config.yaml
num_hidden_layers: 20
hidden_size: 256
num_attention_heads: 6
num_key_value_heads: 3
head_dim: 64
intermediate_size: 704
vocab_size: 2048
hidden_act: "swiglu"
norm: "rmsnorm"
norm_place: "pre"
norm_eps: 1e-06
positions: "rope"
rope_theta: 10000.0
rope_fraction: 1.0
qk_norm: false
attn_scale: 0.125
bias: "none"
tie_word_embeddings: false
parallel_block: false
init: "uniform"
init_std_qkv: 0.0356
init_std_o: 0.0046
init_std_up: 0.0356
init_std_down: 0.00339
optimizer: "soap_variant"
learning_rate: 0.00701
beta1: 0.95
beta2: 0.95
weight_decay: 0.047
lr_head: 0.0136
warmup_steps: 200
schedule: "wsd"
decay_fraction: 0.597
decay_shape: "linear"
final_lr_fraction: 0.1
batch_tokens: 262144
max_seq_len: 256
doc_mask: true
train_tokens: 832600000
max_steps: 3177
dataset: "wikipedia_en"
Each number is 50 + 12 x the weight over its row's rms, rounded and kept within 0 to 99. Layers, rows and columns count from 0. The size before them is the row's rms in percent of the matrix's.

# layer 9 attention query, 384x256, rms 0.143, rows 244-298, columns 128-255
154:78 52 55 59 72 30 50 35 28 36 34 71 53 53 45 72 84 48 40 38 71 42 57 53 46 49 54 51 83 48 33 59 61 63 40 63 55 44 60 78 45 62 28 63 54 44 59 56 54 75 43 31 52 47 39 56 52 48 50 55 59 62 18 36 51 32 44 49 46 48 49 30 48 42 34 36 49 50 47 63 27 30 66 57 59 69 55 28 51 57 43 47 45 37 71 85 36 70 62 45 44 57 56 51 43 47 45 31 57 31 65 55 35 51 55 37 53 59 57 47 60 52 45 40 38 29 57 43
157:59 59 25 62 63 66 41 51 50 44 69 34 48 54 34 57 33 54 44 45 38 62 22 62 59 15 42 63 60 44 51 29 75 40 59 47 34 58 30 64 48 53 66 49 51 48 45 49 51 53 74 40 53 69 57 72 57 59 53 58 40 56 74 52 53 46 67 34 63 52 45 49 54 60 56 46 59 46 58 41 45 67 44 48 57 53 56 49 65 44 39 56 57 43 44 52 43 74 57 51 46 40 59 40 64 47 32 39 62 61 49 46 33 45 50 33 51 49 54 39 56 33 71 55 49 71 38 58
155:58 74 38 46 59 32 40 37 64 61 36 36 30 67 49 44 54 43 56 53 45 29 60 43 38 61 73 67 60 41 73 51 75 54 41 15 37 43 36 38 37 74 49 55 43 43 38 50 47 48 24 60 63 58 46 58 56 55 51 49 48 39 53 68 32 44 66 61 67 64 42 65 65 49 64 41 53 41 54 46 35 61 48 60 45 67 39 32 45 37 53 33 30 48 60 65 52 41 32 76 38 57 45 57 51 67 61 43 59 48 50 66 55 47 46 45 54 61 55 45 50 49 53 64 33 52 60 40
148:61 36 50 64 53 49 52 62 43 45 44 55 52 67 33 50 42 13 32 64 35 34 53 68 32 56 43 67 41 51 62 35 66 66 59 35 66 48 50 59 66 34 56 59 61 51 38 32 33 70 55 59 51 52 40 33 62 59 41 43 46 74 47 36 53 46 59 51 58 69 55 71 46 49 52 56 53 52 45 51 58 32 56 59 38 58 57 45 33 50 55 47 34 48 61 53 69 34 69 59 45 64 67 45 44 63 56 45 50 48 35 44 68 39 35 41 23 47 38 49 59 38 66 45 42 58 48 55
146:43 41 58 39 62 74 72 55 37 69 45 39 69 43 68 44 71 56 60 53 35 69 20 58 35 57 56 43 54 38 52 34 59 31 41 31 57 47 58 47 47 70 41 70 52 59 38 67 29 59 46 26 39 19 35 38 47 54 46 63 45 56 72 57 61 44 54 59 44 76 45 45 55 32 41 35 68 45 51 53 57 42 45 53 43 46 43 56 40 46 53 64 41 58 62 69 59 48 36 47 22 31 68 42 55 54 48 52 56 37 42 38 12 44 45 65 42 37 74 49 40 55 52 60 53 69 51 47
164:36 51 41 49 51 45 39 57 41 55 53 42 41 64 32 47 52 52 89 51 65 42 63 43 52 49 54 38 46 65 58 50 65 53 56 49 43 61 54 71 82 36 57 51 46 50 53 40 52 65 38 46 36 63 45 61 37 40 25 62 59 32 41 83 49 45 71 40 59 48 43 63 46 24 59 41 51 56 46 48 56 49 44 61 70 62 67 37 52 54 47 68 35 61 80 37 27 52 74 48 66 66 29 55 45 41 63 55 22 46 38 60 49 62 37 50 49 56 39 54 60 66 63 46 45 73 74 47
150:47 65 62 45 62 24 38 36 36 29 63 64 62 37 55 38 35 47 67 62 50 46 42 41 49 53 59 82 34 47 49 24 35 59 49 49 33 27 41 69 30 39 41 57 46 66 76 24 42 34 49 48 36 54 48 67 51 58 43 49 55 38 58 52 25 56 56 42 45 50 52 50 49 48 35 41 75 55 27 72 58 65 45 30 65 49 47 54 48 72 46 35 31 49 28 36 53 55 66 27 36 58 44 46 42 44 54 62 47 62 57 36 45 44 25 44 62 53 34 50 44 48 39 55 37 48 44 36
150:57 40 52 53 73 41 34 44 50 44 47 47 34 69 27 45 60 41 54 44 51 51 61 64 53 80 64 42 59 61 45 42 45 56 34 37 50 39 49 42 55 44 48 53 61 53 65 70 51 64 88 58 53 55 59 49 62 39 61 31 44 59 61 46 45 38 68 53 29 42 40 31 72 64 34 61 56 45 34 45 56 52 53 50 53 57 50 50 52 64 54 54 43 39 42 46 79 80 26 52 84 83 51 40 56 63 36 56 43 37 71 56 53 45 59 57 40 49 56 61 47 38 38 42 68 36 31 63
157:32 53 53 50 82 40 48 41 45 46 34 48 58 43 62 51 24 43 59 39 60 59 48 39 32 35 38 54 57 42 42 54 79 51 47 30 63 36 37 35 45 63 44 53 70 51 48 67 40 52 51 65 64 27 62 63 49 45 63 29 45 42 34 54 54 48 56 33 53 46 44 57 54 40 52 63 47 24 47 49 49 25 45 56 57 67 82 38 56 53 30 62 75 62 46 63 38 54 38 50 38 46 28 48 59 48 33 58 47 36 44 28 47 54 63 65 86 57 75 60 51 39 63 21 72 60 50 57
144:59 48 50 43 68 44 31 44 42 81 62 52 51 37 42 49 67 32 56 41 28 64 38 47 62 63 57 62 45 49 52 67 36 48 47 54 46 47 53 53 57 54 43 69 51 63 63 39 63 43 78 52 40 31 39 30 73 38 60 36 55 61 52 45 41 42 56 64 49 41 32 58 44 18 45 66 53 64 52 41 13 38 35 44 62 51 34 39 47 46 86 65 52 39 69 32 62 45 58 43 40 82 55 78 72 49 54 49 44 44 38 44 42 46 55 41 38 39 65 58 61 50 62 31 41 36 43 70
160:49 42 46 48 45 66 49 61 39 47 43 43 48 52 31 62 48 63 77 60 57 23 50 31 35 48 55 50 52 28 61 43 52 52 44 31 61 43 60 45 39 63 45 55 45 48 64 53 48 50 46 35 59 39 52 52 43 63 63 51 42 44 44 69 54 51 37 32 51 55 50 68 54 35 27 47 71 58 61 48 38 66 58 39 41 84 55 31 48 29 57 35 68 06 52 37 51 49 69 52 45 59 46 67 60 43 41 51 55 49 59 67 48 52 29 52 75 29 61 56 57 50 60 57 43 32 41 23
153:71 29 44 58 57 73 47 35 56 57 53 39 65 47 57 44 27 50 77 56 55 65 54 64 47 74 43 42 46 58 26 49 43 83 61 61 55 35 62 58 35 68 35 11 34 41 32 59 37 49 71 40 52 64 57 62 72 70 52 41 56 35 62 72 52 64 59 41 33 67 55 41 53 36 53 46 55 57 45 63 46 46 50 51 53 43 39 42 51 45 45 45 35 47 69 62 69 61 43 69 40 55 43 66 55 47 59 49 50 50 40 55 48 53 66 64 55 54 41 20 49 41 39 48 48 53 73 56
127:33 63 54 54 65 39 64 28 56 47 50 55 54 74 52 21 55 44 80 57 61 39 64 64 58 71 63 39 30 47 41 30 67 58 36 49 64 38 54 39 48 39 66 44 42 38 53 30 82 52 69 56 33 54 34 34 64 46 51 59 38 33 50 53 48 66 31 52 62 68 45 51 69 44 57 42 70 42 54 48 53 60 44 58 54 43 53 52 45 42 45 41 35 63 37 40 58 56 35 42 54 51 49 59 37 48 39 53 59 44 66 65 32 39 35 46 51 48 54 67 36 69 52 78 47 42 17 49
112:56 61 34 31 87 40 59 31 67 64 49 52 77 50 49 40 25 57 48 59 44 36 44 47 59 55 52 48 30 62 42 43 47 48 39 49 59 59 71 32 55 39 45 28 42 52 54 56 38 53 54 69 35 72 51 40 49 65 50 57 51 34 45 57 28 43 47 40 52 28 57 42 35 52 38 54 40 47 70 62 71 39 38 58 56 39 28 45 48 22 42 51 65 65 75 74 44 40 58 67 44 51 36 48 50 60 62 57 59 33 69 54 51 28 35 36 70 33 41 56 48 36 50 54 48 53 46 43
095:51 59 44 71 32 54 79 38 43 54 51 47 67 30 44 74 45 50 47 47 47 38 47 50 55 62 46 81 44 69 36 41 43 49 31 52 59 48 46 46 34 45 37 56 43 45 53 55 61 48 65 35 40 65 63 43 55 40 37 38 47 62 47 25 61 47 55 47 56 52 54 51 39 55 49 48 48 56 59 45 34 59 36 44 50 52 68 48 49 62 59 61 35 30 65 37 68 61 63 49 60 44 71 47 42 61 68 44 36 22 44 60 63 55 38 60 37 42 72 48 33 46 52 46 39 66 57 44
091:35 50 46 49 45 68 26 56 43 34 55 59 59 41 45 82 60 49 46 67 54 39 46 37 40 51 40 60 59 63 41 56 42 40 63 57 62 46 39 55 57 64 58 38 52 36 20 54 55 45 34 46 41 41 44 47 46 44 58 42 46 42 58 34 61 58 45 52 51 42 61 62 42 30 52 54 65 73 33 33 37 54 45 36 49 34 59 60 61 31 59 62 56 44 40 52 68 52 40 55 61 63 49 20 36 56 55 33 50 34 34 50 59 62 43 60 28 45 63 50 44 40 47 67 44 68 41 51
103:43 60 33 33 38 65 54 38 58 29 62 48 33 60 27 56 48 44 65 55 35 64 61 59 57 59 44 33 43 45 43 47 71 39 46 40 63 51 58 46 64 59 78 32 67 56 51 54 45 62 48 71 56 45 31 51 41 57 53 49 54 57 61 66 28 51 25 50 72 45 50 48 54 53 28 58 53 49 55 64 76 49 56 53 54 44 61 49 52 45 50 72 77 58 52 76 42 49 32 73 41 38 39 40 56 50 39 73 39 36 38 47 44 57 45 74 52 23 47 63 60 41 64 63 30 56 57 50
102:41 39 32 52 57 22 38 61 40 37 40 67 35 43 45 63 42 55 30 61 53 51 43 64 74 43 54 59 37 36 31 57 51 25 33 55 49 71 56 43 38 58 57 46 63 51 55 44 59 65 56 53 58 74 47 54 65 45 67 46 43 63 52 38 49 34 47 68 56 47 60 44 58 59 63 40 41 68 51 50 36 52 52 70 47 31 46 53 34 49 64 51 51 54 45 53 53 59 65 43 26 38 51 59 50 34 46 38 53 63 53 55 59 42 67 40 65 62 38 39 61 64 52 62 47 61 49 61
102:63 29 63 65 53 56 55 54 56 56 59 64 57 43 57 89 34 56 54 33 44 53 61 71 53 56 47 56 41 40 51 36 46 27 58 56 48 29 61 66 50 69 57 79 52 35 66 49 44 49 46 57 57 38 59 51 40 40 41 34 47 33 68 56 52 59 68 45 64 39 64 63 53 62 33 56 74 62 37 47 46 59 52 49 43 40 29 59 53 49 47 60 39 73 68 50 56 55 31 79 64 55 59 55 49 50 50 52 25 51 35 36 41 65 56 56 50 50 57 63 41 43 38 50 63 64 66 33
088:46 65 25 41 54 58 47 24 39 75 36 38 63 66 67 34 70 53 74 48 67 32 59 56 83 33 35 54 51 59 71 50 63 50 48 55 58 33 27 48 48 45 43 43 68 48 49 50 63 59 40 47 43 31 74 62 33 41 37 68 62 64 58 42 46 29 51 57 62 30 45 44 55 40 59 62 57 76 51 47 64 54 55 43 68 41 42 49 58 34 37 78 27 44 60 65 51 49 67 56 41 60 45 54 41 24 41 55 55 53 35 49 52 53 53 53 55 40 72 51 57 49 48 67 51 60 35 71
088:62 56 47 50 38 51 38 33 54 44 68 47 52 88 53 60 61 53 61 41 54 67 76 40 59 49 64 35 40 55 67 47 61 54 62 60 60 50 44 50 53 40 42 56 50 46 57 64 54 58 41 32 55 49 31 49 61 52 73 69 46 42 29 40 45 69 40 50 34 30 57 33 55 32 42 31 32 55 47 46 58 75 58 47 45 60 42 44 53 30 60 60 65 72 69 69 53 57 41 22 33 49 56 53 50 56 38 42 48 67 64 52 62 33 58 50 49 31 58 51 43 37 46 59 48 47 59 47
099:40 59 32 65 55 38 56 64 45 51 86 41 51 66 49 51 49 57 46 35 50 67 64 52 51 55 58 45 44 34 59 60 53 38 64 30 48 61 40 56 60 51 60 50 42 48 29 49 43 29 62 39 48 72 41 62 56 37 50 43 61 43 57 74 34 57 52 58 56 71 45 58 66 64 64 67 56 55 53 73 55 50 58 61 58 65 73 66 69 58 31 52 47 47 37 48 53 33 59 63 29 44 43 41 55 44 36 61 26 50 38 58 32 41 58 56 52 40 63 49 63 42 62 40 56 59 33 44
091:21 55 53 59 50 45 58 56 40 63 51 55 56 43 58 53 66 52 37 38 35 55 53 55 48 45 44 41 30 65 61 37 26 54 49 46 28 50 40 60 42 42 43 61 50 62 56 36 53 60 42 47 58 60 39 54 51 63 51 32 33 52 49 51 42 33 49 42 42 46 62 60 32 33 20 54 39 60 60 48 51 50 49 41 76 54 38 54 41 65 45 34 47 62 57 77 66 50 48 33 52 52 72 43 55 58 40 36 48 65 79 48 72 35 60 36 55 52 54 45 76 46 37 26 60 36 55 56
096:51 54 46 52 25 49 55 82 41 81 30 44 58 55 72 38 62 52 64 51 77 49 56 51 45 50 42 43 54 69 78 40 62 86 48 47 47 42 62 42 42 46 51 67 46 40 70 78 65 55 37 74 47 50 46 34 40 60 66 60 51 55 59 51 56 53 42 55 41 40 55 33 54 50 86 34 57 63 32 63 49 54 80 43 54 67 51 41 41 52 52 47 66 50 56 66 46 59 37 13 42 35 54 56 55 38 44 28 67 38 61 60 44 57 26 34 47 40 59 43 59 57 44 51 49 58 58 57
091:78 41 47 66 62 19 51 60 58 35 68 51 58 71 53 65 35 51 46 36 59 42 59 46 52 57 38 69 52 52 63 50 33 33 30 45 45 48 50 66 57 49 44 61 45 43 47 62 42 63 35 49 54 30 32 28 28 52 63 47 32 44 58 53 48 52 48 55 44 36 43 57 57 53 31 61 50 36 51 56 55 59 36 37 30 49 48 66 56 35 32 35 38 33 61 32 43 52 44 36 41 57 52 44 49 61 37 52 44 52 24 60 38 58 64 53 74 48 60 63 47 42 50 51 48 63 67 54
104:47 32 46 40 36 52 43 70 48 48 55 60 52 60 56 54 64 54 46 61 51 50 63 59 54 56 47 20 58 44 39 51 68 43 54 44 69 55 57 53 59 55 58 54 45 48 35 40 43 41 49 80 50 49 34 36 36 49 57 49 61 64 60 66 52 60 57 44 45 54 32 66 42 46 59 38 60 56 54 47 78 70 41 74 32 73 30 44 64 54 21 43 46 56 55 50 35 57 41 17 76 52 49 36 58 51 68 52 27 32 54 46 69 42 50 61 32 51 64 27 32 29 72 35 45 58 53 42
094:62 52 42 52 41 49 46 57 55 59 49 58 63 34 55 58 52 63 77 46 56 46 68 58 58 52 44 45 32 41 53 72 39 43 61 45 23 66 41 53 42 75 65 55 57 39 64 36 51 62 45 27 74 40 39 42 69 40 59 65 65 54 37 46 45 44 44 36 45 46 57 54 46 57 36 53 49 44 64 65 66 53 37 59 46 38 28 71 66 49 49 42 44 60 51 55 37 45 45 49 59 57 62 52 65 52 46 37 16 43 64 45 61 38 49 48 52 60 40 59 60 59 49 45 45 59 68 60
111:55 32 40 61 45 61 55 27 33 60 46 78 50 50 46 49 54 63 21 60 29 29 59 63 60 49 58 51 43 57 45 25 74 57 65 50 41 56 57 36 36 46 34 52 62 46 84 49 54 35 28 30 36 50 51 32 37 39 33 53 34 64 29 38 41 53 38 31 52 34 45 68 41 38 60 44 54 60 63 62 60 43 51 36 37 45 42 45 58 57 46 71 42 58 46 41 41 63 47 36 68 59 50 78 57 57 56 41 52 62 55 57 58 44 53 55 37 37 47 43 38 52 46 47 34 56 41 60
097:59 25 63 61 41 55 51 62 38 20 52 58 70 63 33 31 35 55 46 49 63 58 59 47 62 54 35 60 56 44 44 42 35 82 20 35 44 43 51 44 42 52 72 48 50 37 69 55 55 51 55 73 42 45 54 48 49 61 40 53 59 51 52 34 52 69 62 39 46 45 52 43 53 37 38 26 59 66 75 65 52 61 62 56 56 44 48 35 40 43 48 75 28 63 59 51 57 46 51 27 47 52 49 48 53 52 48 61 57 52 51 35 58 42 39 27 41 68 76 51 50 38 45 69 40 55 38 54
098:23 66 62 15 49 45 51 42 42 35 49 62 33 71 42 53 47 59 37 59 26 55 30 43 71 63 60 56 59 66 37 25 48 40 51 47 45 53 69 56 43 75 57 40 55 61 60 43 29 39 58 56 51 39 32 43 53 49 62 43 62 48 36 78 43 40 59 32 64 54 47 55 55 46 55 45 32 54 71 78 86 57 67 66 62 27 35 50 36 47 63 52 52 49 53 58 48 54 46 70 75 47 47 66 57 49 47 35 34 63 58 28 34 70 52 45 41 55 51 41 51 45 46 56 52 65 52 53
087:48 60 74 48 63 47 23 44 59 53 43 48 36 51 54 62 60 50 45 53 48 46 67 36 78 33 70 51 42 29 38 33 70 43 57 47 44 53 55 52 40 56 57 74 64 27 47 62 51 59 72 55 49 46 41 48 29 43 62 56 42 39 55 39 76 51 49 30 41 40 37 27 64 34 65 57 56 55 35 60 53 70 33 67 55 54 56 40 48 53 61 52 56 44 42 40 45 67 55 48 54 49 38 41 53 43 67 33 70 49 56 34 67 26 43 48 49 71 35 47 65 58 18 23 59 49 56 64
088:78 49 52 41 67 31 42 61 51 39 67 24 47 48 53 51 56 33 45 28 47 48 63 32 42 46 49 43 54 47 52 57 51 29 52 38 68 57 67 51 52 64 50 53 25 53 64 57 65 48 52 52 64 46 34 54 68 25 53 54 52 45 44 56 57 67 53 53 44 54 30 58 46 66 61 61 72 27 44 30 65 65 44 41 16 58 66 56 46 53 73 25 65 67 28 64 44 59 51 50 40 32 54 35 52 71 57 63 50 51 47 56 57 42 58 54 60 38 53 54 53 56 35 34 60 53 55 59
088:15 52 40 48 51 36 41 57 52 45 47 65 50 60 59 37 45 35 49 48 47 75 56 39 56 55 55 54 75 45 66 66 53 55 50 54 55 50 33 59 55 60 63 46 37 61 50 49 55 54 48 33 48 35 34 43 55 62 43 48 38 57 66 56 65 70 37 62 62 59 52 58 47 62 45 55 66 53 72 44 67 30 72 54 36 50 29 53 35 47 52 51 53 31 58 42 74 44 61 49 64 47 33 63 32 36 48 50 43 29 48 46 81 71 58 49 53 46 54 47 41 58 53 51 58 56 33 48
085:62 56 47 54 57 43 69 70 50 37 57 70 51 61 54 47 68 64 59 51 72 65 36 47 34 60 66 45 69 43 71 43 68 61 66 29 59 48 41 50 62 57 62 37 59 40 46 68 63 53 41 47 33 54 37 62 65 39 33 43 56 63 33 36 34 40 54 23 36 62 36 65 51 52 43 37 44 50 52 73 53 54 59 42 34 39 55 50 35 60 36 54 58 54 42 40 48 43 62 55 68 43 54 46 50 37 79 67 33 52 54 66 60 52 49 50 35 46 55 51 57 42 32 48 32 45 55 45
090:64 57 57 28 47 44 40 26 55 48 38 47 48 49 58 39 45 64 55 41 65 38 54 62 46 56 53 56 51 50 84 39 54 65 50 51 68 28 59 47 59 63 51 47 43 33 48 60 61 42 47 51 46 43 55 56 58 43 44 40 40 51 38 58 59 53 32 41 73 58 45 56 52 59 62 44 55 54 42 69 56 32 37 70 71 50 49 40 77 42 36 57 40 49 40 45 30 47 59 32 40 49 46 68 76 57 48 30 73 50 37 61 29 60 58 61 43 71 51 60 40 45 63 62 50 48 59 64
086:53 37 32 60 57 29 48 56 45 69 54 51 68 57 47 69 41 60 48 41 39 46 36 58 42 51 56 62 43 59 49 55 50 55 46 36 56 11 40 44 58 75 24 38 68 56 48 52 53 43 43 51 63 61 43 41 53 43 53 35 53 66 42 63 69 39 54 50 64 39 68 58 36 45 56 64 60 69 43 60 51 61 53 39 39 55 29 48 66 22 64 45 37 52 27 53 52 57 48 58 71 49 72 58 50 31 67 76 20 48 42 77 50 33 48 60 29 39 37 51 53 43 52 48 34 63 38 49
093:46 46 32 54 64 61 69 66 37 67 31 65 50 56 29 60 64 55 37 52 43 43 70 60 49 52 42 36 61 21 70 41 39 39 62 49 56 49 56 49 44 39 57 31 42 50 64 53 50 33 64 50 43 40 30 61 66 50 60 49 62 73 39 24 42 24 69 20 64 31 62 56 51 53 53 32 71 43 45 46 64 57 53 46 53 70 59 38 66 29 72 48 47 42 32 63 61 46 47 38 44 37 44 70 61 48 65 32 42 34 55 45 44 51 34 50 70 68 51 38 50 54 38 60 58 52 40 62
099:58 51 70 52 40 47 39 57 54 67 60 48 57 54 66 45 60 44 33 39 52 19 54 42 49 35 41 47 60 62 36 30 41 72 49 44 50 52 49 47 40 22 26 45 60 55 54 56 69 62 37 45 55 52 55 47 50 65 44 35 38 44 54 45 59 67 38 35 48 43 74 58 59 45 73 66 46 63 40 31 32 39 59 57 42 53 63 46 45 40 46 47 14 70 33 43 54 49 54 44 59 60 47 52 34 61 36 67 48 50 41 46 54 54 62 62 63 66 72 55 47 63 64 50 41 46 57 33
094:52 53 55 56 69 49 45 53 39 70 45 67 44 55 31 27 63 59 23 57 23 45 50 49 47 48 47 47 29 41 56 48 52 68 61 52 45 53 64 40 48 66 51 64 33 72 80 62 25 51 69 63 41 61 56 62 57 47 58 60 40 41 42 39 61 50 57 69 59 39 39 46 52 36 55 34 52 44 71 42 74 40 41 40 55 64 58 38 60 47 40 45 40 51 74 38 31 56 61 37 54 46 47 46 64 46 51 55 53 34 48 41 73 69 57 55 35 60 57 52 54 55 48 56 51 44 68 43
093:32 45 37 51 39 59 55 31 52 81 55 59 46 43 39 70 47 61 61 41 60 60 34 71 48 61 23 50 62 55 38 67 55 67 38 53 31 54 57 65 57 41 58 47 50 53 68 50 45 40 46 63 60 57 37 45 49 54 33 37 53 46 40 67 55 68 36 45 55 39 70 67 30 45 56 58 53 45 70 40 47 69 41 53 60 56 83 52 63 60 38 49 59 39 30 43 43 57 66 42 52 39 44 60 52 55 61 20 34 36 48 49 44 61 55 53 45 22 47 42 39 53 18 44 50 46 45 41
100:57 50 40 48 38 31 41 31 40 59 76 37 14 47 63 51 46 37 43 44 65 41 70 42 44 32 42 36 62 45 59 53 48 29 32 45 67 38 26 69 66 38 42 28 37 48 37 56 53 58 46 45 51 55 35 52 64 46 52 52 43 58 47 43 42 42 47 78 27 57 36 28 54 64 83 58 59 65 44 60 44 39 70 64 66 47 28 50 47 67 36 47 47 43 29 51 42 38 40 40 56 63 62 65 66 37 46 54 63 64 51 55 39 45 48 81 65 28 55 62 47 51 58 41 48 49 44 54
094:44 59 65 55 49 58 60 24 48 51 67 55 47 75 52 53 66 42 55 40 53 63 39 52 65 64 41 45 28 53 60 59 48 57 40 53 28 56 55 51 53 55 47 51 48 53 42 46 41 38 43 41 38 32 48 36 59 73 57 57 40 22 57 45 45 37 44 30 31 43 35 35 51 59 61 58 59 40 71 40 72 40 47 52 59 56 40 40 37 63 28 53 51 21 41 48 33 39 56 34 48 67 55 69 31 42 73 20 63 46 65 50 43 38 55 59 43 38 65 40 18 35 62 44 43 41 61 51
091:49 58 38 43 48 48 49 42 38 54 50 41 58 52 51 45 56 44 32 49 90 27 44 29 60 69 47 53 09 60 62 73 49 44 55 55 57 40 33 35 49 43 31 47 26 60 51 54 44 35 63 42 49 56 41 73 68 64 42 59 50 48 53 55 22 38 57 72 40 41 57 48 42 49 47 52 39 41 47 41 59 72 59 42 47 66 65 53 51 70 48 34 57 43 61 39 46 48 74 15 51 56 44 57 51 58 46 48 56 59 40 73 40 33 41 50 35 61 46 31 39 45 70 56 47 49 31 53
096:31 54 49 58 43 60 45 49 45 55 64 55 52 28 53 26 66 47 49 56 57 41 31 69 58 36 53 39 42 44 79 49 57 48 52 59 47 66 43 53 34 58 57 39 53 48 66 51 54 44 75 66 42 46 48 53 25 50 62 54 69 54 45 47 46 64 41 71 49 86 45 40 62 46 64 43 45 62 29 41 58 58 60 44 41 60 39 46 60 69 55 53 57 39 36 64 50 50 55 32 53 58 39 34 62 50 37 54 60 50 26 32 39 58 35 68 61 62 40 39 54 31 44 30 38 63 62 43
130:60 46 52 36 99 44 27 48 38 50 25 42 37 56 58 13 41 54 38 57 67 35 40 42 53 46 47 53 56 57 77 47 60 41 54 48 52 42 56 38 55 49 39 25 54 47 57 55 52 38 45 61 54 72 67 65 50 64 48 26 41 27 59 66 34 43 44 65 54 53 43 54 51 59 49 36 42 38 37 30 62 28 51 52 56 48 51 49 59 29 50 56 49 48 58 55 32 46 58 66 42 53 39 42 52 54 50 61 54 27 72 39 24 40 56 41 54 48 31 51 32 54 30 29 45 25 51 45
116:73 51 33 51 38 63 54 56 65 50 66 61 51 07 42 50 49 32 44 49 40 59 46 39 50 37 55 57 62 45 80 50 46 41 54 44 23 59 63 67 32 40 58 50 40 61 58 56 46 60 43 68 63 41 36 64 39 43 47 48 59 54 45 66 46 52 44 41 59 44 49 45 39 47 39 81 42 54 47 37 50 44 38 45 45 53 42 51 50 75 55 29 51 54 70 35 36 46 37 62 30 37 54 45 69 50 36 64 47 63 37 41 44 53 47 81 51 40 40 33 47 40 39 44 59 59 57 45
109:49 56 59 56 66 53 48 22 45 44 57 49 38 90 60 48 43 66 45 35 38 33 58 55 36 52 57 33 30 63 38 50 47 63 48 47 55 58 45 47 69 69 44 49 48 56 52 47 42 52 40 43 26 55 46 37 51 62 48 57 57 63 41 53 33 51 39 64 37 63 50 45 52 51 64 47 52 33 46 75 79 54 43 49 33 61 29 48 70 49 39 56 34 70 53 18 34 34 63 52 67 53 52 61 34 62 67 63 62 53 65 57 46 51 41 38 36 30 65 62 37 44 54 59 45 48 36 56
119:67 41 45 40 50 59 79 51 66 50 56 46 72 80 56 35 35 61 67 42 60 68 54 52 72 63 50 29 42 44 42 37 69 57 56 45 46 45 35 36 50 45 37 37 57 50 54 49 44 55 58 66 47 50 35 41 47 36 53 62 55 52 45 45 41 41 50 43 50 44 48 35 63 29 52 68 65 46 64 46 43 60 41 45 53 44 54 32 36 51 43 51 60 53 47 55 56 44 47 34 45 61 55 73 45 49 57 37 63 47 76 65 61 41 41 27 60 35 41 50 59 42 27 63 56 59 37 59
104:56 33 47 34 43 56 38 65 53 42 48 66 48 45 49 59 56 42 49 64 26 41 41 42 59 54 60 49 77 46 60 66 21 38 45 58 38 68 67 67 50 48 49 65 51 42 35 37 50 73 51 61 53 41 56 47 55 49 53 53 53 28 47 54 56 45 64 40 41 47 40 69 37 60 46 58 61 62 69 32 70 61 46 38 54 78 62 56 49 26 32 33 52 61 58 54 67 61 67 67 50 49 51 50 60 31 40 60 53 14 41 53 51 55 66 65 52 46 34 58 72 45 45 62 59 54 65 49
097:30 50 40 59 77 19 57 63 47 42 38 55 61 55 43 33 52 48 53 56 76 62 40 54 74 67 55 70 44 62 52 66 66 50 66 64 49 44 52 55 34 54 54 33 52 24 55 40 56 36 37 50 52 67 37 43 43 37 49 48 54 54 56 47 42 63 80 38 53 38 50 66 67 51 47 63 47 60 70 36 28 55 47 53 51 41 64 52 43 51 50 29 60 55 53 56 58 41 44 55 67 50 58 37 50 54 59 34 53 61 45 52 58 26 31 61 52 56 54 35 39 58 27 47 48 60 72 32
093:54 51 41 56 28 34 56 46 63 61 39 52 37 74 58 39 40 62 47 41 65 43 32 54 39 54 45 51 42 64 41 38 42 65 70 35 51 66 52 31 58 64 52 55 61 53 59 54 63 49 44 65 36 49 44 53 66 31 72 52 46 54 27 29 61 38 48 35 65 53 37 59 67 52 43 40 58 35 46 45 56 43 46 31 52 51 43 23 47 55 44 84 23 37 42 24 44 45 67 58 51 64 60 52 42 54 55 43 46 19 59 45 36 48 31 44 42 67 42 53 20 45 61 57 53 48 36 45
107:70 59 28 45 66 24 44 61 46 44 70 40 36 51 56 72 40 37 52 41 54 62 29 50 51 59 38 49 48 59 50 41 28 18 58 59 55 35 51 52 41 24 44 54 81 58 39 53 65 50 30 70 63 58 50 48 35 58 51 58 47 60 48 63 46 53 60 61 45 64 46 51 46 54 25 59 42 42 52 70 42 48 56 54 58 54 24 53 45 40 42 45 48 74 44 44 34 66 48 75 45 46 40 47 41 73 51 57 44 52 53 57 42 53 54 51 48 47 59 62 55 36 36 50 47 59 42 54
104:50 44 28 60 56 48 73 46 71 54 54 43 38 29 42 54 65 47 48 39 67 57 58 29 54 61 49 30 41 59 47 44 61 44 57 46 55 47 56 51 45 67 66 44 57 44 55 48 46 53 58 33 63 49 63 46 60 43 76 42 36 41 52 34 48 57 41 70 47 73 53 55 57 65 29 65 67 45 52 68 50 72 57 45 26 63 38 60 61 65 42 42 41 45 66 54 37 51 57 69 41 49 38 48 60 34 39 33 46 38 55 62 60 37 43 70 38 59 59 55 43 53 41 28 49 56 69 53
104:36 41 56 78 33 55 31 71 53 42 21 60 42 41 31 43 41 51 36 65 33 47 58 55 62 51 42 56 47 44 39 52 52 67 46 44 31 30 63 48 70 78 44 41 61 38 71 42 48 29 42 60 53 48 41 48 59 40 51 41 53 55 50 43 64 40 54 47 48 57 65 57 29 47 43 51 67 64 58 49 39 56 58 46 43 59 57 53 45 34 39 47 33 53 56 52 66 49 33 68 39 71 53 50 46 28 34 61 65 47 46 55 49 48 69 40 52 32 49 41 42 36 52 64 60 74 25 48
101:64 67 36 33 56 45 46 66 74 56 66 40 69 59 40 74 42 26 63 46 62 47 35 51 46 50 57 69 42 52 36 62 29 02 39 56 38 60 63 51 23 43 67 74 37 60 53 47 55 48 41 57 68 47 54 44 46 57 52 25 57 44 56 65 73 36 61 48 50 53 51 35 43 30 59 19 60 35 34 51 61 54 41 56 56 56 68 46 48 36 44 32 36 51 52 38 64 65 61 48 60 50 40 51 32 37 51 66 40 65 46 31 56 42 52 57 48 54 51 68 36 43 74 32 69 50 40 40